Weights of a small GPT-style language model, trained from scratch on English Wikipedia: MLP 832 SwiGLU, LayerNorm before each block.
Each number is 128 + 24 x the weight over its row's rms, rounded and kept within 0 to 255. Layers, rows and columns count from 0. Numbers have three digits each. The size before them is the row's rms in percent of the matrix's.

# up: layer 7 MLP up, 832x320, rms 0.0636, rows 69-94, columns 160-239
# down: layer 7 MLP down (transposed), 832x320, rms 0.0845, rows 69-93, columns 160-239
# gate: layer 7 MLP gate, 832x320, rms 0.0645, rows 70-94, columns 160-239
up69 092:140119140099179150164135106121146094122111133118097137123087148198088063174156096167138117124146142116160128143128174151142093145126099165092115143132135125158149143165116132090138096174116158148161068138098113109147137114123111146144111119
down69 093:104102155126121150138134134133118134114124146150147161121129178103153109088106156128121121133114123112116118097121148110116141121112169088130124169082147093144076123112153161149111155087128118124083127085114160086099145111142152149123200188
gate70 092:087133080135096138139134121183106148131113083122122126087070104151167148155163122092091137129134125135116106123145122133144152134116140089086147150155165164132092160172078160158120131149135128139112111147098101138160136100147128115147138153
up70 088:149128167127080122097102154161165149128146098125103134147125110144128096131154159096104145137059142117128133091121135140137108129081106148078123116151118145131136164133148156105140123125106133134116135121111147135147122139087127118100128102
down70 094:090093136150119145141165146144109144124180114144185113125102136161163161054110137121146145135165095117166135134123126096129162129134129051166126139142114136149132118096112089124098112130130113123146126150141140134089116147152163089116114109
gate71 095:173124127125077134141161148137116081119106134148149204137180103138110120141086094130140155107091128123115150117122152155136127125127125162077115130144086144101172156131137126092147122151148122156138080081161138132159115118096127119136149150
up71 091:158125150136124136131129115117102113113129118112150092144105124119112125100098128108074117150115123111113138111129098116158163127114177112093167128087114124129124148114085148148099109108135131113121118107094165095138127128160150160112087121
down71 092:144113082099109147142142131114150151119131129165116165151184121143167157167129132165145144140135102130141114076125133167082099140116082086153124134132144125100113103168113100084136121116110128174158131156169094142110061155134130095144158115
gate72 095:149121105138128168149165133092142155151137165114175136098124115104115134113110136107155147104131118122142150145101114111098098140125122107089108132129127138160146117128164085147130101121108132177170161160131123136160202133138139107144129140
up72 094:079118171155147150107151081122077109116095140162116142122135109168142142171158107141108125135117089144112131122135124148151158129163119150129138098113127140132097153156103149135115151174115160134093122107130100153142112090121139165105097127
down72 091:128082137115091121145131148143138114132132105120151096121134147157070116088095072133153119128121151111121086115161172137134125126108116168133120146124160096144119060165092179137082113178149133120159104160149128138122150162124132103142091076
gate73 098:107118161132127106160134141091096081120133147144126100113108142134132141136138086130135139107068124123134123140163223095110102112102144122118131149096171107106107093137125127131132141112170159096126152109070124115157142137184099114110152121
up73 100:107144140149146104150151096107113118141109129126139154103142076134133130125110131106144122158133166134120077126078158140097158147127099094126140118146104142149151168140091101115113162110158156120103113159106111107103131132143151137126154130
down73 102:175111168105133084156104136123139139082150114130140158110058083170121164083140129080170093108114104105136157119129176073149164134133134139145133138116135110144112169143129163099119156116146089125088149148065165167160106109122149114123125086
gate74 104:127105092164136100176091105102117147149110101126133149123131085121126151151134099094120149134117191057117132125133128140110128123141159130104158150095116177101130135177116093166087150168094141104117126140086110128152148151151127148122135142
up74 098:174082120145090114133167124174107149149087158139116143092153114124114151070158166094101127129076099149123146078127115100121070189124119130163123154101125109168128114096120154135118116105150176139123110127139151120099116160120136122153135128
down74 100:121136114098143113125121114101106151112136138162131104141078152141141111171155127152113125154152099143132101130106110115142142083126084138103155125156105098135131136119133128095176120125141115166131120117112129125165136096113136141104134104
gate75 107:125107080100121181128116078095132121127167132108130140175106107153125144117158093132173124153138141150127130106126148104139130122178117130131142184150108122117132158131120098113129097127092128154119116137139080163134141136130122160132151116
up75 104:179151163107097108152134106150097097171131123137126127115104139096102105104104103117152070136100122163117106155134148137100102096125131115144157133097143134109127134147153143113128125134130130096147160097150112081121071151133139140172147144
down75 110:117149071132127121130138126096118111125106115114124144111136109130123124151110093141199133146149118105112145118090158137121123112139104166141100156093137121132138123115153113149140127091125128142133101137132159125124155147125074113160141144
gate76 099:114134113104091214086139119133142169140123141118136128153128080148158090175112115085147104164132130154107138134105166131119079156136090110105074171122118145156125171128141108131178122138078138124130103109159121124117138153128131117108146114
up76 102:137128188135164126148157168100098161153109141147139111106141120066093148095121131125137104118139141076084108133169103142131127104108150147132142103122082130122117111148122090128092170094166108100149136146125174139160135121099152098172155126
down76 096:113120121110094163124114123103160098140100127052122127158141114138158139136094124110117099117115149146095102114086142120131092122141127120118124126134123108103139175128140098143154116133115136141134062111144114136101146125133136130084119100
gate77 109:140153140105160105135179181124162132142141151198061152127115112103151116150102149145122136109143123138109158130148145095102125124115154163112171116112125113140107106120092127119145168128147115090176126162166170098144109131169141100163134136
up77 099:144144120123149097112182173127118134123144144117108076149121109106132076142162097085132087081117132137107155129174124128102112097135111174128136125114107125164140113097101103131124116151131178160117096151117198128149160162134128133096107127
down77 097:088111125124168138102133111155134105099119148171076173130123132085110165101058136128104131144143159122151143165123145123154157130145184135129138158119154149156122156129110139127141145117126121141151179097078146120142091126114126144089122149
gate78 096:170102137112093151149158147122113107127134169151087156112155115088146155108165125096163114128130137168144143126157133097078140123136099177116114127112144118133108135100106135116158134109176166137134104128158115107164116147126156134100122043
up78 104:116119133147160118108143150198147110140160143122142136082101115099126115148111166160124097110113117173173160086143136155138139141137130121159131181109076092130088134115132136102153151089136100086121108146131126123158161130104114113115130128
down78 102:123086129133150114183125151165141135143117108133137146111124141144167133108153122125135105164098131083114151123146114140152108152127130124162127123119123151102139148128122119158100093159116131120074149103111129092132083116103154113121105062
gate79 102:104099172149133105123075110114127119118097116164110102139116138153122124152089131150124132118127128118115182104132167134116083123155120134153147122096131140115127164121133094151115167110098080162125148092103146117110132133123138145124175087
up79 105:135144146152146109111121118164133108147147122114130173079150102118128119136101085118088158114178111082128112145126112148086126130145145113135121070159143127149153147114079073104121104119108184111128121128120142134135142105118126141161166133
down79 105:106122124108132147080138119161106156124131121135112132131117090140120146120143114141104169095134113128101108150142151091146111138131160156201130094145125126144114093098097114118128182090134130164141160145131103141125102153168151103133165106
gate80 105:106115170091104133096139135177130163068161114155111140122101102117121179120105151126138217139136173124150112111146178116111116154062161113137112142175155107155172118144131123114129126120063121135097154151141102117123134129158137114153146109
up80 108:115111134089150111147133173143114132093123130102136096130129168113132121109091124106135150148126129122133097101116138133136118156093127144115122085217161123141072140090156136146129110106156106126106156058121115161138113101155120143133096136
down80 107:123153104128150095133145127140127133160113110157163135150146126122151152135097078120140107163118149152107111114119127159146120115122139135074117157108110124141111158123140108134110134144174133163184096100121118136101102138154155141121073149
gate81 097:128134111092155122090159137115102104136147127137075083128145160143152150118141150127146120109138119136099105147142151097147167134118116135132148118143138099135130140108129188134139142127153129100140131155123126116209124151130122137123145107
up81 100:093190130141145155121109103131119129095116107149110111146126141110144108142121165110142125102142127137174092142125134150090192119097151134163149145176109111105101105121169178110137091117129157157104116167164116148125110100118101115156131129
down81 103:145105077123155102127108127147161160142117127129142103112150154142125143132128120141105156138133149154144095102119113147161150122138172128128150149139135123172097152133140115127078056127135160103155123136136145149111146095139092103129111157
gate82 098:086144113158099168109118128092121137121121092130134118134121114152129091125151093119118137162128138140133082095117111154168183079143114142105149111153096096151164154106132122132101139149141135135112178181125114136128111126169143165102137117
up82 098:098111144138108137172144168112140080099107158113136156126132173121143149097106111127106111135129165162126037133153152138122128065121155146159120175124175135169122158153146154150122164140160141117131128144143102172154090109136118098088122140
down82 099:092118132150161129095103094109125151065130103128114085139100157132139111141130153132115129086124137121137153164097137105151136118103147135135162078152093132103135118121093147140115120096119099145125124171103167111113157140141125153129120150
gate83 098:136070149136124132098145126107125151126115167150133154146138201144180156133117124132130124147152116130120114093145106124148131159141095141081095146136131167168135167107128136125134097099097204161137110109117138071127111095132148164136141109
up83 094:154143066162140141160096133161109154123131079101154093152124145149117081114141088124122121110105095139134170133154093134124142147127139135095124096107131084120101112107133140140109077163123112186153178085101161150072120110127147124131108149
down83 098:112140162120159105082148160165133132117131098134113167056125120122116166147128116110118122097140137155142110166149160152154160155167133148195195138164126127094147119110114112166133104096138123126148116180148146147128140106093124173113141081
gate84 097:139146183149130118127168102152117135096116185101138134146138132151143183167126147142206174131143121123155088098112136136147120145196151157080090130155119150109097130154192122130132101101192133094174126136104055107164128120104139146106117110
up84 097:114130126121118185066151107131118174142133117139122143109100122103097130099140145086136111100120090167141123150135138160156159116121107160112139148156154077081132125089131153145174158085159106117082140169159141112140110142099132125154131125
down84 099:150151116122108158150137120092166133129129126118125152115162128093143124121124146086117121167127165117129110164143158166135127174105101130140100102162144100104109103170111124168121098081146128147140114132135137112147149112095104109166124126
gate85 097:128116135138115173095166122088113129109113105115113146104076115118102145119110081117177125168132117101093119148127145153109130105135164136114104131170114179086160138115143113128126191125140167171124140129145093151168082118148177134110098146
up85 091:125110128137113151149156174146160090122094161138132126122151174148142096152164129114183111111106123163118092123157083136080142097136129140104092178071158136125157151144147134126115116129150135119138137138141132140112072150168151149122138101
down85 095:118110131146133118124101107100116161113150138135156177179120128115112160090124094171085149145159140106129170121122159135163126143129174124168146105168094104119166126115120134115134135118120146140156099105133092111175156104118128135176117153
gate86 102:129109119147158133151108127145155101071117135125138122160144144137151121106092155128110155147107175153098130113123178120080148105119142138121149179103103106076140104104117150133127115108148130107127161078113130130109104142107103131104126123
up86 102:140108119103145116107111110134144125088118119174161115099131074133093160132105130098094140120153134118170140155125119128112120106098149100132158118132092128150132094125124124108111159113112117132097109146096154120110125125165148149142153127
down86 101:155093122125126063138105130170163131125134088114122094141145125123089109092128103080068113140158096101091148183102123097171164103120131194159106159131170149108131088130152124104113111086104090173148125131121104131128146172167136112151147169
gate87 101:124135201131141119124163196142137137140133123176152165108132126103122102104072112093122080157144158097110164141112111121118113143096132120107157153142102157131125091144113115118125175127108130116138177113178144117151132103162145097147158125
up87 092:092072129126097111130134138132125108120115095129138074152144130154125120139108118169140099149119126091092176106123141134200113110112116125065143120156123071114134126129108102149124149091131103111115125092108133096143117124150147163114104135
down87 093:160142075095106133113089166121109134109143161130100135112173127111114155128114129112138147128144171172167117116161128123078149149111120123141106112141121165137152123126138158109080093194108137150143110158135120167122136137116127140158164051
gate88 091:073084135113107165132110160149172103102129088120174106105095113091130127108140136122139115164193158163094138145115115140088123121157129154138143080125095147146190133131126105108111148135131130095151130134139088151146123092125123118136107130
up88 095:172151127112167164094147121117144068133157151104136102138121125179137118108141110150150118119113147131115111120179155172162102121136124137091089124119095075110115130133106136108161122113120119139164128129116125106154166089152130129128098117
down88 094:077138135172092121110108094148121174129127097128116188123029105127115167143157172108140135152139134154143155132131127131113103123152100096158135117143107152135149131111127129110135149133147139082140131129122127147143104123127128128119130073
gate89 102:101119114128130132120115106122166097108111170101074106188122111123105115112155116117116140151143084130096101142118133105150142136149123102087149091121130141139133141155135166123106101154134137113162127122120138155138115162113124137136126088
up89 101:141112137173169156127120133077113137113122165119111143115112121128089115150129125108144151073110165117105164131125125111097083088145148182138126130183152118138093111152090128160103123142133143135123146137099127135112140159091124116105163113
down89 102:137145118129108133173156116107144100133144144109139130144142108135134117122146170139147191115144124152094129126115138117151132134126139183096117057124142165104152150122132084129125130110156141091127124105106159117166112157167103143125144142
gate90 093:176117099086138146121147119113137118100130122114130127137137083086129122150126124079110105141179086148119085147153121139125148112120120112094102128100088152105110108147129093137104127127153163113144134172151133168124104144135108135147122118
up90 097:144145166086109140121145113147179114088167144122148124158116164074102139133098119137125129143113109137094144108122124151179127129138128085096107100113142148059133171136142112100127124129123122146123144127100167110097128136118147144155136151
down90 096:108103149121107153134125101156138125135142148132152150119104187147125123128122099148114143132127126130156168131126093139114104172114111146143156142097146120149121155109121148142145154096141106152128120097101086091136121144127110090129101106
gate91 096:145137140132125172109123146122132146160130150106120137111097145142156124135153137118111080154101137141128129125137157127130143104097121143129096150118135077124110159139171143127128113151133149150132103061089078144086109101121143121119108118
up91 099:076144141102096121160211164090119167156113142085104124114119125118153156118132127174111085138144115100101111155112159140136087171092148117100149143146155139127138087146173104101148114145116108101147087098135132118135108108087134127107081096
down91 094:166174104124096090103111131132116118109091151154125110141105131136128174108130151168169115136164126129157095148138138115158176109123109104169168125119160102134171125122180165131126113127092097144086051105118128131124102137120116109134122098
gate92 106:115106149107145130122118141110144118107143152154128112098117145139098104134127137205132111087096139109104113155087146121083105143146135118150137139168133092146127096139125166119101133129163104118102141133138075117179090137121129168122179132
up92 106:064122126124105101155138133133080130108107135101104108147139084117153150133108104105127135130154119160136169127154141109084115144126158121130163105094143118134098073106092110112117117185153151147136124108148088134103152152150150138150142134
down92 106:106138114153141110127144080105125119103128135116119136141090116142176099114107184132109113125141159152149132174121180150145136144109129127112138073138151157147153119116137116095149139147112142152102068123110146133118141107139142104086106077
gate93 092:118181104156138114156093111130154107148116143152101124177152113106135133112098138092153104119160143096121122099130121143142128151135146114158136079146127094097130153174124154107118112102099117142192145141139129104117156150172167143123128127
up93 095:126087145137102121136148155138163161103164145119136160099156096095130129107136130101141153112124111129113156131173117072135091106132106131101092139119119154169119122108152113167131123142119123128130171124166117133155139140142118088160176119
down93 099:136147189131147121117111078142159137168177135183155142115139059101132129149106137127102156117165121100118136138138122097108100156098162110136151117128123129133120148106148174149124116115151100103145148159117126104122085094150134110137175117
gate94 107:067094127109108123142142097091111167118114118129100110137121133092133107167205115124151109102156124117113127100088139070142125157098110159142080136147113129145104121147171127151126153130096116135112128112092163130156158144110119130161140106
up94 104:176174090095133122126122088134111161137128124099161129101149149104129156150099108087118148190147114120129150158113122149129099103128122089109130122144165147133104170113171091123080129119121141133149092143124113138137143124105172128090129167